config.toml
hidden_size = 160
intermediate_size = 448
positions = "rope"
rope_theta = 10000.0
extras = ["capped logits"]
init = "trunc"
init_std_o = 0.0
init_std_down = 0.0
beta2 = 0.99
decay_shape = "pow"
final_lr_fraction = 0.05
max_steps = 8912
Each number is 500 + 25 x the weight over its row's rms, rounded and kept within 0 to 999. Layers, rows and columns count from 0. Numbers have three digits each. The size before them is the row's rms in percent of the matrix's.

# up: layer 6 MLP up, 448x160, rms 0.118, rows 235-289, columns 0-79
# down: layer 6 MLP down (transposed), 448x160, rms 0.116, rows 235-288, columns 0-79
# gate: layer 6 MLP gate, 448x160, rms 0.125, rows 236-289, columns 0-79
up235 096:524497518487505518445469467495450499545482503474531466467479544480490469518523527468434516527493510512506521501508466526490516546472499547523434509486492458499491511537564500483536519475451507504557488521521498500524513496490483494500527524
down235 099:495483503478517510470497484539509507509500494516494495584480484524460500512449483511494465498506503536486492501511497507496509509481518491493503476504474499533465521501501505505487527526511502485518500527550536516497474458445502491502503548
gate236 091:495497481529477452530523498495512472546522495514493516500533476507495481520447502471485495483468510474469502483505519495516478473520436492509527447540469492481458470499485533522515542480455464486487532506448520507478517471500477469504469475
up236 095:503505504504538504488525553496472483483482471514459477486472520495494492451514491542553541526521508492505508537500510459497503467507515514514494472507478453502489493548528459511541510506542553501484471509513468484550452504488490502507527513
down236 092:460472547505518517497464496485498542485516538510515513528505524533516493522472502512505507534514515476493488481474456498516440509541497487451504474491456469419536460489509528479463508531504501498492471522532528489510514513520548519466515500
gate237 102:475487494506568509476481513525455459519452494483519483485463498474516486484522530503523513511521527512480543497534522454458506493473485511480545457504489517539477500487536474498468505490511509488517463478530503434543508488457493470479481483
up237 103:553502500440487507493501530500489470561493502533492504524502507513492504537486492485430506473514476511503456484504492483467530526490429558500474527472516485490517523519479476446531456501515474489482501515488513500450496490514493502482476461
down237 104:546480520515518522453501516523552531524534510472527491519483465566494519504478523526515521457531496487486498450455534530500534522484490506534451529506466545517480534516503488480473497521555485525512513512473463544496473515519473548477503466
gate238 103:533469463551530518486505484502513466485480561503481538515483522487548524547499518544502489502506527531515514492518525510521490474506536528518513510535529523528494540519474512502511463526504517528460483465465537483521504511511480470501506481
up238 106:482511510463447488476492487493540525485458471467480511545502448544501497511546499513509530497538537501558485471464495459533569533499475510497534542490508493501489506463526521524502529459509481489523490479489474491492503526488526490527490527
down238 107:529473500464492481486476490520497504496507512461512514493468463498501471485526494536482520531543517500542460480466503544517541505493506534508512511528462479526528525512536484513513557531524498480507512511465497520507475493490495516544547475
gate239 080:538528494487518477519511507499481498489457497479457495486507540457527547541483500512525487508515489522513496514485519505516473502456524514526488507452454522483521533499507531475515482511528466454472514541508534441461520458486526495504506484
up239 082:484507462548489507481485507519496560507506498522496492516483478463493502477504532488531486480467562534503495483489514503481514493523505543491486501507488489542516503474503466452491494492466493515538499497462486496514486491484455532505491495
down239 083:503494512476557475519517495530485512494523533496473479504467484474509487475490477522499482551486501501485475526512489522507468483495513493492516525532465506523503464481484498525545509484487484460492499487439477519494517522487529540516490499
gate240 097:490487518509482502513511526504475479523508443483450492531492505520535553478489461512480510470486490503515469515522523493527511512529538466491540520557460500534490496515492485518513498480502493458468533474524545510503507525479491506486509526
up240 094:416517453485491491478522527470548520527509495553488465534510513482472501503507490520452521503480503526513476468535506503529503498519479497510505505523482550542526528520460514478498498491463512494463523468457499490491487502496522498530505465
down240 092:495524518469531485533536467480514492436501538498508434499524488461468524484504481532428527490489508504510544503513504514494448468492467501500484520507509532498485508545479561467515519458500533501528462505452479514511511521500487548550455511
gate241 095:495513518483498534486494507495506456479510490504451522516457522512506509533497487475483469480512492477501446492521502493511538473511536538465495516549501488462528493522485463487485470536462489477498496499504500514456507491459458527516481495
up241 092:476493507539475495518529484503504518523498530487536497476508500492483517471517521533491541482508526499514575524500466477523483526473496494514488478497472494527470515482496510528483488480506504490506498516482478469537544472496571505478503484
down241 096:485467486511510460473477481538512510496469505489504495490512517494491500495487534523465534498485511497522540508475489477490483466496468518517494494527494522536498529537543499500538500433491531510478504486490493435551483512514523476462505491
gate242 103:501501489511501540536451453494504463547513475503515497500492492535567541496454535468517493432463487533518453515529493515475493510499490510473538516487519495515520488491523486471452520492510540534534534527498533482510469513500479498473466492
up242 105:504525507489476479526505481517491494504528481487470490477506482499493526514481499498536469518481490500502491486509519547514486519505515488484509514550453511467518518526472499492527490526503519505496523469469546500459521477477518517512488506
down242 107:493519498468506530524502502491519507514530530492493521495532483520518497451506472531496493482500474501471443529515518547486524490453460491503501518478511503530511497517531452495502474503485504458487521502501493511545543501491461526456482485
gate243 091:454520500484474527487470526482490474498519518497512528560511492482504489540506543508515492504459522501505493515516528520472499477444537531469514490511493511497485506477520465444524507462479486475486513519485481461532484548488527472508479503
up243 094:513503497519508484468497525474470504491472499503469506457508474516492505510533479498527501518479507468509492489451506476489567537513480477502500503471508511488497499482533495516493451519471522503497442531467536485501456481500507460523552478
down243 089:466498473465564512558499503532473484484496541492511509493475488494513515481506487498528479502477535510498491458429519497495495452530511510475500451510474542533488527505553484530472522528494497508508537494516508520483489496486479500477482502
gate244 105:503465487484440494471475479506499501501504536529448495491489518521512476513506523523456539457540486518487458489534524524516512513513498513538484534508457488501490445551544467472535497556484518537512497528515509509503491480469519494489489525
up244 102:520505489504451501512483462499487463457537519476519457498481530450494496533513496497466467405572476484500480517514508521490530489545517504452529458515428501476491517522494509491504569541508493517489502502535524500515517504514480494505518507
down244 108:484514467494471485538530497438507472491486500497491509515509527507499542509517541520470520505532480486484464534513532497489496538504486512501538492509473475528494493488487436460493470521495538486526522492494448514462495489471487495477475541
gate245 092:514484479537487542489495482487468536520480485535534494485519480478530451513524502487474514497508501462499517482483523506518455505525501489485539528470484479525519481496495494507532558467527564487464492508481478485527458530522547463494481473
up245 097:481490503477474539473525534487483477462465469481496472477481509511465544509479511536496487476514507516494465527496442504548534503535507511481471477501527496481491495496498486564497473476481475499509512501499512494510509467467469522498506500
down245 100:435490526518516535534505557500453447519501487514502473458467534494483514496451499522538544457505462495492484525524501489508486467513486501498477488533513509490465523492456507477532486538525456516506506515487520456532502508513475452484491465
gate246 094:494509451475468514464549465520523498543494501526498487434532505546507481487539519522495501476518534484550486529526457499514482496500445501518506468526549484491493516460475508503505487486464500445511509473509555506515483476467492511475506463
up246 093:477476500522519507486529508522494506516513506538514462459498531523491525529454487461490482515506453512536484516480495547495494514456477492480561518500477501530539506489499498519479552506504510451552493511534540493499518489564480485509505505
down246 095:515492459516505499472489483519473478509509459470508507485521542483442556499506539538521542487555509485477496471522486501497529524485510538514500525482500532511520506494493504542547471484471494486429489453494523468471518513440506528492505504
gate247 107:489468513519462532487505480499502464508494506465451507510497501474493558520485545542529533453512479488513515489493508548516488522542551464532536493535455476505481492500524526521517497506504534462515548458464533501476490483519516475492520532
up247 104:519512480460520464514491526518505530466472510543481502503492489508495469475499488479504462512495528531472519509536487470494514429481488513515498511516508534494499488513466515503507481510498499511514480523458472492477505541485454537474495457
down247 100:481462472513473494518507500502488562478511516548525487511486455503491494467511505507489510502463542476470560495522481515516520460498507500448524505505506538489468530529464482510512492461535527481497493479486518475521482503503522544465460487
gate248 098:521475516520499508515536490528528481505452490502501460511470517517501482510460499499539522488489513498478498463523454494451510442510532481523495471525501466486476524481535546440545494498506491482488502504536514520483503505487493517502525440
up248 105:479510475539548497550465549479457554487510474480516507473480467499442556490482482530484474486499538517473476454491498526476507473483506489467516483445523496501492519506499500513522492491510475497465498506543489546447480493463519497508537484
down248 102:475499482520488493514523522453485490510498490535495528490487476538495532494488539542495411504505522499522462474496491504456525534479521494457501519451484469495488492514459486486519474486545521450496457493519457481462458516471486462496542505
gate249 107:495478471514501520488516481507472486541463445514452521510456516485522502449489521472471517533506512535507504514487449521505521485500525486502460501520501533520477492547500469514540489461486505535499540544492505476486508542507537517451540477
up249 107:494506526486522462491504530477513523484491506521500496502514504539478523541451447526481488487519498469503497483495543493488452522492475489504484567526508481474525496494458550463531524538490486495494480492490501498521427500485511488530484524
down249 105:503460501492518469490494547487524531474524544496492487509505498487463561498488508499544486464526482502482461484560531508516462487503485507539483507480488474443469444529493517452486528498489508504465492515519474447501493541506522468473485520
gate250 096:484443479462507517518527532498470446488479520526475492515530499549534476509528504518491504551503499495540501479506518504536463516490489486527512489508510489497481490518492509451513507520547438519492496499513519502499535470488504485468516443
up250 092:520489494492443502511470489488523519517420523494512533511519528470489522507522495493502485426503508466440520548547439476504475468487501483498518500476529520552488495498519491450507483502481517496492513503525524489491526502457460542510516492
down250 098:543498528545498473512444508511470520571503509462515499523547453530546502498499472455501483498444523509508487486502466500509524517513468503550537501531470487517470452526478480491535507533508525519496531491514498486490528518491475508504470521
gate251 099:529492479531498463538510505493466491499508511515520536534530504485509473474474511511493477500510503516531466459523539501520511511497483482487484499431461522504490505491470500454481488497529490537453496555514527462503533498472486469487506515
up251 101:542477507494506495491507535471471505509511527492513539496482509459460506471521524479445497483480477497482478505518545474448477530462462521530487506477477493500494502483485425530477520496477516515514493502515496502529514517521525526479516500
down251 101:526501486493534525473516499504473533539512491493494542527456460500505538510514499483541503500512514516475544481486451496497536502489498493505526557491519487520495508440513537511500479511498527531495489538548514522531524475515519522484469509
gate252 101:517501523493496523483506522473487478463500514523497520487499510446557503541496457482494506527483519526477477483521562451471502507505513534489475528478507441486479469457515487536505550490487485444436522486518516506493471531510513483481498473
up252 105:531480528482542520512512529490482522510507559495536484451496502497481494489531505510503492522491473439503522494496499483490507513472482547539529511476488494496522461487513510471501502495430499517510546535466500510493501499483450503486497542
down252 107:477507488494480447500486452481511495494522480551502495508516505529541516484501548479490491531476511510501516527489523521480501521535508516512478451518449458539504545488510501532499564516512559477497509505521457479498516544496496491503491495
gate253 100:486489485527473483502503499484473532521500502472473516466479547481490545488548553484459498536452520473478509508522547487501528454504512541517465477472497493534494484520512449511523520482461511526494502481493563509491495456494509531538502510
up253 101:489510512493481498494489477459499505542518457494546493488512536541536494538475468537449496530533510504467444455445510519469461559519429513518462513518506493470546460501485515465515482509526481540475512486474500517463502510488555500497545480
down253 105:477478506514538505503482507444531523543530517520454484533533534505491486497503488482528440476532465513524468511490487484503451521478496516508459506522521534502488555443491518485473528522512486518533522512509475476476557530490467539502501515
gate254 089:507486506514507502524542480558514503506466457495463515508457482470519531510511490493514515504499521501456481493531558553492485485485516497461473512517464504465463486492526508489536513483497475485498505494523488494531447519458433496502546519
up254 090:483479498517497433542510475510540495505513456508484474474514512503472513531520545469507519485514485504505492530505451507512462498530479431521512485501532432522482482558519536500514516494509526498535462477501514481477500538517480508484523458
down254 094:504486521517473460495488547470509523509513462537481474499514501500552513525492509459506489514485507528502449573508480505508475466525496505473508452477531537526494500513497516508471516471515526494498522484483500465515479529498515473522463474
gate255 107:525481506461484441524489554519497503489494470489540500527492530512516518503535509541477493505472553510493480512504487522515454534483486497545509519458501552521519504503508560501510471494475510512531496473534545470510499514448510515491479488
up255 103:496513508534493512530520485463502509505499461507478503503487487497448488439483493465526536548505478504486482481488495488461490514495484480448473503452542504496520500488497477468523474505452507528462476549478464502451468505556509482516485490
down255 101:494533511485482461439506464514503506475460427509514507515495523504457541458459507490545519530465481495529497489504535519526514458514509478511480450526503507484537433505540459478505482494512525469547530495495511495478481498493510466520541501
gate256 092:537507474547502497473540470508487492463469517484487485481481545487504500487481538495542533497514506518476471501517531508446494498526458496438495471505513523469501505480473499510512477498521500481490476496496491482454494507483514512507494489
up256 099:486523502499509489503489518514501476476491517523540486489523520510543495501489504488527489527502519480504496509466517513517495506493521515485472495513471498449537470473492462524475499530523499515462555506521517507503556465477491477516502561
down256 097:518486518494529502474510506524472476506499506483467530498510531496498476513490542496490471537458471549478460520459518511507502485452470509517532482500510534480515536468522530492504495472499470528528507502539508465472529491484527505532488491
gate257 102:479490500456478500482482512462526534509516520473472467515517492506503531495518525525502533538483562471457477478513459473546516477515511490497493507511486493481485521514526538494545461483502529496505466475492495542521510557451517485503453508
up257 106:483489532494449560466487468452482512481484461502524486500523497465470481526522530458498495500439487503512504481490469517510514492516494450476464509487478501496474494514523470466536491506440493493476465477533502514489475506496505528501484533
down257 106:485485527472527502493513551486471492491532485448493457476527516525557505502525528505456484470449477515495507515478524477507467563528484507504501471495524545526501499495514507514501485468542509546502522516528509474502499514514468525461494516
gate258 100:514519467489494534561537470471518482570517494499474508469470483520497524523485492437494520510474510523531502491485504477500471474555536463469493472496510477505532520456477527473542551495481539503458480531486515526537489524498431491517506498
up258 100:512519496464507491513503481451520456514504515470493534466450500466494518543513509481470513509516520512516488469518521502533515490516548503500501545464494516552558520484460488497491465504454498548524494528486499476507517536493532524529516509
down258 102:505555476481520511528522506529541474498546509544510472499492491507481479508470489505563487513502508506484543537479558477466479489496495462478526523521497538474468488440487506483490468515533492520526522496510530478476464520514436500493506506
gate259 081:512485550504493503504502495495535487501510532489511482514511479495560487538530491493509541488497484451489469509529483503556493471483490495519484477433497485477491495490499484509491455493544509491532521501508471514496514487465486527476537453
up259 083:505505549493490502531491488514528459500489513495498499509502472517525548516514492485524524501505534474480472483529482536556509503487492495509489470450492435461485528502504481531469462475562513491492503499494472506493545482469476534503502476
down259 086:498520489507515519503533443509501495493496502495550459493484495499489515515500484498529496507560499526469472514497499482485497490466484481482485481504494503510480503469549526469479452511464525484507511551472475541496499529536503567488499478
gate260 097:511487482483500513515442516481540443510509486488531531493465521479477500492506531499466524498506526555521490476516510453498565489509511484465490452500503472499481468493487473450487558469525511490498497488521481499548524470528468489484481451
up260 095:452478520479487488525506490477476439506521523518492496455513430529502476544521536507502491491483502468515513487500486543515484481504506516517484503527496525487460513502508460469509473539546482480500542519491513489505497522441492516481502502
down260 092:516474509530500491527487555484537488478482476490474494512518493559504520464476537488507509521499439503497483542492492478534534508465502510492527558480487450527501509502488451478488480521494474510495506489493527527494500501477534444505486498
gate261 099:503481494518557463489526522487495503473469470498490500508489537511508540506506508515485498530511515490480482540512472499502488492517470512482488528534461428474516445527508509511520525491497512476514501486469436458515523473518513550469501467
up261 101:494474537468502513529509523479501491474523543507479485520484496517555526446510516493492496531531551514521511468477484526487480459515514517472483531527479522501543521543479514514479463473501515482498497503507509485482471482464556512489466497
down261 102:501504453532512524444530520499489531499514525506492553491496549520475505472466510530510507493478490491530502473507485495516535500473517494516514495523545506466485477478486485529487501507500494492478500522472476530436537469507487471506511506
gate262 107:454502484498475486494533484483482537534483481490481480527503528488475496483497485520497518525484543520467499479542472551530507487552498482479506460499515481492463500503522536550532497535492523489509514485507510503500513510505514481495472520
up262 107:556487486512555555521509521519541485473506530471523485523532516497527533489511514507521476495493476504494494535507500519467481521457467560500498476513457491536506497477479517526454489502482446511472514530504505480463500513539433448478490512
down262 103:472470462544469472476519524499487530500518499501478499503470542483455514450531486503461527465480481494488465450491480470516548484484458504524518508453550491461460455513539522522509490514481485451473476475444488486488476490515544484505498484
gate263 104:436509501559514511472443439486467498499468523487500473483500492525541496494513450526494524529513535536508506496520535528526475502562508471483508514524541458497491518510531516526489470524482469464512513477493483496534504471496516508487508463
up263 101:482481508508513467491493482541480532478547498484503502515526489527540563522515506486489497494520491526504469479527474487486542514514492534495487478510507496449444432475505539511508516462495504490552535505530481484487494513541495504501546474
down263 103:501528438507512482506475508466500467471490482489521481530450501511511511511519519486504495517554508500517470521519474544486452490502500548457494494453490453481514464492485525499522496491501490490468459549477467479487504528487484489540464500
gate264 095:488498498512515479528538471528514484489486489508497508526476513516554527461454512502519523497492531518522504505520506511487511522467529467522503537476530457450517452509517480504498491498522515454488505468484498497500533522492488522477470498
up264 096:493524482502495524531506502521518502490495557519445510462523527482548542479488513465476487513501493484531521461526526468474525516463506494533492521462529535489516516461533474493495488484500496520495536467508503488528504518516508484488479474
down264 097:468496510554526541503473519506486494502507491498476472451537528517475496530488506486495517471468543483549520458529502514477482489501515493522525500564510481539510484522524499483505508476510476490483496499510517501494490515531516490544516440
gate265 105:469481497538503549537496527468529496487501512480499462506511525532521518520474480555490503491492501534504502466577476528513496484532501519491519494481474469504513518539527531523497468475493495510497465468520485477532491502505505512478496451
up265 108:541474509466483500538492516541505495517501487465512539435513522509532483451482470511473456537450466499462508487505517526492473518514536520474515531493461489477520468505518469506512516445505482522493544502528494517520531517513513535487519520
down265 108:462524525493543520498490518525464511491484491495484480532475417508518463557472509490527502477497526519509531494500493497556501487454512469512488491489481496500495534535515542470524481498517487493488454487475524475500483483491495522510469524
gate266 104:500514435499501464504526485516490449505471445512527486511496511486504526491523503468497504490500463545525515543502475514513501515473524490496561501491502536543493484501517499444473522524498494504524488459547500502484503490464498498484479498
up266 106:470503473546495520490527525472496467475515471539479505524447517483508520515476497471532494553509496513459465523486547517487506537509508556460502486548537485509509537426513443489469544495529488469533505526459498476512491491546520499531475512
down266 108:518458500515523476508502503493498484494443475512511494527452489483535515477517507537503512524485525497523474516479524525506490508484470525529468491506484482578494506480511488512439522491538529475494506457496477475560494481448436508477518527
gate267 100:502501497513559474525495477529532513487524546495510483511468494503581463526496489539503486495528528505492505463512491523501454518537509508486440489474504478496512518526516521502469468525482500490485486518475482471497516541480483531454467489
up267 100:491458456518496591521465517525507488509499507488478507470520473528511506475519501541472459467535487508479495480483493491529533455507512483536538447505526538508477494500471511533470507436493529499512558514512512531526497484514455488490525488
down267 097:507522498493500502508484469460546498445507458512509508535516514507508519515494562510522454491510527509535506516469535477454507498482488545493541500500472467459502477477518516482529459503507459525520505483519474500520470474506486489484518471
gate268 100:535457551460501461540492512479505502495436479477525493502510494517492478520454487462529462524501516528527445504506487485496483497481481495520488503546493477498519513528490467489508492510586503485501504522535508526489447575471488468460468495
up268 099:509492487491475509483529494455499510496502495482522547483500525512497498527495545473469501505450474505498486492526502511471509495519521455486514475508485518526518532511534510514449479500503526541486505525518494504501493500540549510491544519
down268 101:466513507509469473528508502485500492504522465525533516521506486525488527505499492514466516534440514479519453461508480485482516478515506463458475453530531516487475507489523474500476448521497507489500518502487534511504520488509479537485555484
gate269 095:490488548492473480587494534488455472480497505480521478461512537471512472544503510509485520519485508529407511520514508505484476504519494480517516515465466548504488502495502461519526526496520490517519519444533535494518524504450492502503486486
up269 097:513511523494510515501420495499508452521482514482472496494462490571509473507497490486536520481485517505505536504460494520517482558524491496511482479516489499502502515501507519552535522493514517440515497478516506479560532542468481480500492493
down269 098:473519483540535526517490526532491530516511506485535485484519505473503468486542457455444519482488512476471500466504505469495500555494538470483518489469508515509502536510459481480514472502481456499496488469535488543525482520496471492529563488
gate270 106:507488549530503509466433546478460474525456514492526477500522498458472474529516533532470516529500480507477467512524486494501486469487505495500526497412495481473515518488477529504461498491519499515486475473509518490527495486528517491473488517
up270 107:512519491486499453533475482529497470488518505485504541524472522539527482515513504479549471517498556529503502510505523529546537536494525479462477494518484514568537524530527496475506456475450492536516517503531511474457505491476476502516488495
down270 108:527452537542505554487521505541521560501525532474470491489502493512531448510494493465477531477487486499514532492516503456492514500494523456503470451508513469444490538527459507499462556510521491482459499511495466449513522508540504509513464501
gate271 091:513466485537512502466489511485525540522474469477498490578503505531539487491473474489472511504494489536504500537518476514549493488493501444488515493481522477462498484546482498514501499490527511465472539509477493491457511532537501480488489469
up271 094:513553500525516464483537501455522514455502492499502507517517545475511534492551504460554523444499501489524505510510539491498478481501556475559516464489492505465501492503508527487497476536478494505474477468520519481465536507459490514523533470
down271 094:506487448516588587481473488528521521491526549479484524490463496487506520507498488535547459508516529501555496483501457490507526498541501477479501474498478496490472526450521469500513440493492506496497488484480518489512493507511471530506464516
gate272 102:545499510461473485478502480491518538491518509472504507503490495512548550457497490456468500511476518544509486489499531465505553495530524490523487472534565488472524497505518484524472543468537519496486535519493463502509510508511466503496540514
up272 099:472478454501496525455504509532473492473491538474471494504500533470541496512477526503525513512505521491498501465511449460506467464504492500504470479447509467534455535486536504498543504521486509454511501523492497507477458546516531559529515471
down272 097:494456499474473503534485490493518498494492518488498513537513492481459471446498476506476499512536508534515491530461524495509498470467509490553474469461476486477504499486534491473482495500460471502478538499486544519496520477527502514477513518
gate273 100:500498521523482501504464490492513517534513500466488539484522475518498544516486476507538505499510514504510502450506494520496512483522538461464491460539546560530524473500507571489487505490488541511519521515523515463561473534468524523489459479
up273 105:508484486534472476508501524508494534485485505466481499476525479477491517476504491506546508505506481519491548525497451474529483447528518492530472489473476547459539546543483487496510529484481523538504509522512499492474515509478509524507475481
down273 101:527522509471495474492498488532481494520534478483493506511437517524480498485479496499484458465484503540523495453453568508520511494448478511464504526451487494516500510478516505447510463481518504485499474489508506526489477470459472524517530513
gate274 099:496467495456517519486504454471544524481515472441530497487572500534516466485469517501480505514513512521510486505483514564509527502490479494476529507511499505482491444507494509494524535486515481485500543435537491501481516523503474474454498457
up274 095:512512517528515561441517497530497516497477489496521475466531533527490459482497534517522445481513486545519527489458501528455519510513450514502518513539577492458510488514512490508514471526489501493504478486529475492496533538522523556488519474
down274 097:493596473470478471476487482522479488508529499481461499492428542498509557524529469512494539512509506501457544468497473465517513463553541495479503433502482491511491545500469489472522490485511508504477477505504484476527514466506513515520487508
gate275 093:518488495493463521507447490503492538527496487527543459544484479479493496507483515523525521521473499516520485521455494532496489508512454461501523492437488495506546520467551558508496548495479537505500473503533545500528500478452454453501484514
up275 093:486553508515513493483519556466504482469485486516492521544495489443526510566514502492539510507538496478509520521504512500488512525486459484500428465511501501483518522497489491471481466471499486545479506516510498459514492509566498481500526495
down275 093:443511480501509459457461475500495485533485539488500525524511467486496510501522461480513535487488526482499532488466502508523500505481480488498520534505505539529495495558541515473507562533491504544509500448481492474517530521518495490471469507
gate276 101:508490489431491536530500517493445503545502529520523506476489506494504525524519477491517522534520535481456485466488533514488495469512526479518535465457497458471457507508515460496458495502534500516464527505461508443516497508544541488489474462
up276 103:497507536481492496506482497526534482473483528529462488506461529519521440498474483508533527539480465508549497494492530502573478483518467525512491532500468490495506554493518509469547487504475490466491460489486531476489498468529483494512543467
down276 105:497477507486474495478515478492523552484488535533486514509513522479501480505491506472517451485483471509492498499504478449494498499535496489524463513466522555467483510459505481492478509538464539502508479520517509515544463535512507488467527511
gate277 094:512483540538519504494514553498488516495495510514508501493500499477487543510512458508468496509478480472479524535488472440508545497505498490479536468481505517487529505461509518551518517504508528556469456517520540504479436513561514520480492494
up277 098:499488518469490480516518530501497511517518495523518513561491554511475517540491510527493493469500504528519503508471513499517502539542468480514498485465471546496503518475507527482514497510507522487457531487550590509517520460508481466512545517
down277 096:500521488536504467512517495510495554546495501485479498481485497430510472514477526484507530456507507490504503512522498511501503514475502475487518518483511479491544494503499421487501515507504514547526482520465474527499432480492490506498507504
gate278 089:463493495538491510535518477516539481501489511477458515461476505499515529492492504509461479525462467537498459494512476498574528486492517455521522516456519460529514479485471502491520484512506455507515507532532551490513461508507518517502552517
up278 087:500497457518507537495498505485492537499499493492509502548469504499478479538507522525511488493451501534493527504512526474492495455515473485543471520490529508512485499509510481490510514480516483516518529524551508459522496459509512512497526506
down278 090:517500524496483511517517456519507494463517519494493502482519511501459459510547507530496457550504454481511510443469485517535476493488514471529499475495496497556496484475509487478442501514530510478463504500509543513494511520482545469485473483
gate279 110:517498472513520484504501507500564487516509511524473497536493514494513536501480494521517476525481543525497535510480478512539496473477500458506490464565509511477477520527520546514525467461483513516446525477537490459493500504470549520444466497
up279 106:477514479512456489497538426546501525485522478531458446496466495530508501477516518498485471508485489501489469499517497473505479511488473474489514515522429503485466514491485508527489537540528475470481514513469530526548491516520507497533522468
down279 106:492551534503499513546483491501474512476504504470498503483527492515527494533563502494467491496486492468489460492503488476538480484531513484488510493493496511493501471512547493513559533493523460460526536500490535538519504543522506531489535514
gate280 091:492464489507490527470421500509493512474498495483502530469476485465494501541458454490485483582496494505484503505547508541507504484536505470506518509503488523495515499488491501467522501499454506522491522524535534527504512509460500497498532480
up280 090:494513536525513509525509507505505516486504500504492529487522532526478507506502494487461480488526505486464481488504513505503544580485499489485503502486527529536448480489528488508466504506474499515481489499510471487512501489467507473494542507
down280 091:503471536505497524516472504524506511474465481525508526492513496523472521552525487523547449467496501482568493488495471576513514550465481503480503525536498524493493454510507483522433531532492513505517516523518472516521516473474517496518517482
gate281 093:513483523463523521523491476532501527508463487469514499511511516531556489498501493496486516504492529516479477521544472501491482495451489502527515525493473495435512489481513478482506547532495483535490485490516495477513489524526491476482456477
up281 093:481466473477480510469529479529464513482487518480494530475512472486501490464492453469509493500480480490481490500507494529459480552520513535448474517511459505494467498469507531497524498515432486466524522519471535494468486535499519493466465504
down281 094:485516512536500505500505460487499533496476518490521516475511498502568498513568502516492520485492472464495541502515507490488530532511495456478512513490515501482490485471528504490538522506519490498530458574491537504510472487537464517484516517
gate282 106:536486518456488482479503517477470501503495433504480520483474504473524500523453478496493489497482510509542461475480540527503469505513493522527501506492487501553510477494490486553504494505500528526488551505525490517522523497470479470469499533
up282 108:488479538478520524521513524508492516485514509492526506484488485529482502529493498510483476499543529575518541492493485502497518496524468514478490484538541510518500501505453497522505520501483571513516543506469488525488518502522518490464542473
down282 107:487494482496537517498482508513452533498495544468521531481510521443501475524497476497522500488519467530459513465505512477551467475502486519506471491504529473517543495474476519487452516539462517524501485489516481493500517485542522490474521523
gate283 095:520502509494483548529441504519488535504503484518476532508517448500572475542510509426522495461486496443499460491463507507497533504528499516475474505475540491491534457522515457453484531526483495551526514516495508511511474500512544466467479492
up283 096:513507491485501495526492540506473548528529485511462551480538462540536453504478493470526518518495520523489524465477493489562532483533482488517464473508500513500498460530535517525533497480527456540471491523502491514503511508482543515516488539
down283 094:468526478506510507531476514528502516511489507524499470506494533467463492525471484525524539460516486495475479487474493506503504503497468526528499516483572537506495480520500488507487513512497455459506493507445523504492525508508500518516527469
gate284 099:481489507559492525464478503500510483485498514458529489517511485514545500580458477465548520516481504505548516519499509471481498462519502542499497447522541508473498535478485520475501517510477515491482515469539509450500501489495499490487462479
up284 099:526520473474492484541489533487499544498495534527482503484485547474493547490511530532470494505519469474508485459514439577489500522487458475504535482502503465515516483479512488522504520449546513478488514504479512519509507497538509459507518526
down284 095:460464512464520548473508510440507546510474514468509474514501496518496538514506485532509470458527522487520522512515516528497525526474538484474474483504515495526495514538513503513453514478480479521521444498471469504481488498518490490478504480
gate285 114:451516494521505512462522488491484554481514450493499486506478442510530529526520510517486513522500487503486513502507496512540505505506466456511533499499525487484472488507544499538533528534480451463467472503527491523502524469523517468492518505
up285 113:509511508532499478513468473500489510561457480499462521492546527484448536459506499502506505512511495510460487517499500475476519488531473506499497507509505510507480474451475482548492491475502550517484506480499509529542502501544488465517491530
down285 115:476502503487519483546515525468485484454511458487520476488555530517536516516522501496519517532426486473476474498502493498533480463502496482501548479518512514505500482489481475477532520499519468502476517527508484529488502520501506554514479563
gate286 093:481485490494473491491499485525467518533477549452490507468492506457474557497461503489497491492507519494478476505475549465501470468496530511536530464482513489512532517495514523456502505523512487499476522496461529454487509527478490530518514524
up286 097:500501537532491515487475518481522516484508500503475506514505495514486495460497491504489518523566526524500467512452516457485499488505516453484545514484506464472528530486520533494530494537492501520519491486488572470479463516457587486509508501
down286 098:534533509520508490502491493490465536533547470548509488538488472530483514504503529489485500451467507542511514478462519495475492495504490504496479479504493517454512511481498489485511484481459504498541510481496518515490500502457551501502528480
gate287 104:536500516465500470462491521522561471530510506474459523537528489528493478506461471522493523547530497504477489531512473493492486471507496489533484505538529548480533498527497521492518507501548462484468532501479541485500507487535474486476487488
up287 095:475461514519481524492510473532501500480468506541508477524508510474512471543514529520552477480513492514458482499500470551525473490489528547484513487450486488500526497485493539479500509485457485489511509521534498485535559477510468448491507517
down287 094:469487524468483490506487503471508518506518523501525490569515515503504497511506496503503516467505501579479511546480488473489498522523444483523507541506526521440468474534565487481524505523523500525522521483531485513535512504491496536486439502
gate288 093:539486454517456509544464524526503484492487497462496512501497502542487501471522494490490524495492489511485463474488472505464495520528510484496513487470501483484515506511519499473497551541476546507469506511554464510438471504458503507500494542
up288 093:507469499494504508515506463501569511555514503467487496444514504514469541475486466499497497505483472490516478475510524496488469504533572498546525482517505480502490513549480536473487505508502529496474522497502516501519531504496488496504514531
down288 093:500513475507508496511529519523507451490529469504484437503480503499526541509520506492497504545502468545531480508456541490478508537511535479496520523484540445470511512493491505473546493498527456469493492489500545455515534471492469495549480519
gate289 092:543504479506480486519507502506503508483505561471497515470526477478525527456488511469514484524500474465486512560492462476519495506491547501503536493502510529478512513479499486509474520500545547485515501496492493509507522541474492536489515490
up289 091:495474518470472486478508474519454448536475459490533497541489496474506494534465512508462466503493482503529479487473468548520489460528485514517519508489514544448459458508509519504537494458485495468538498489492520530477473485479464470514531527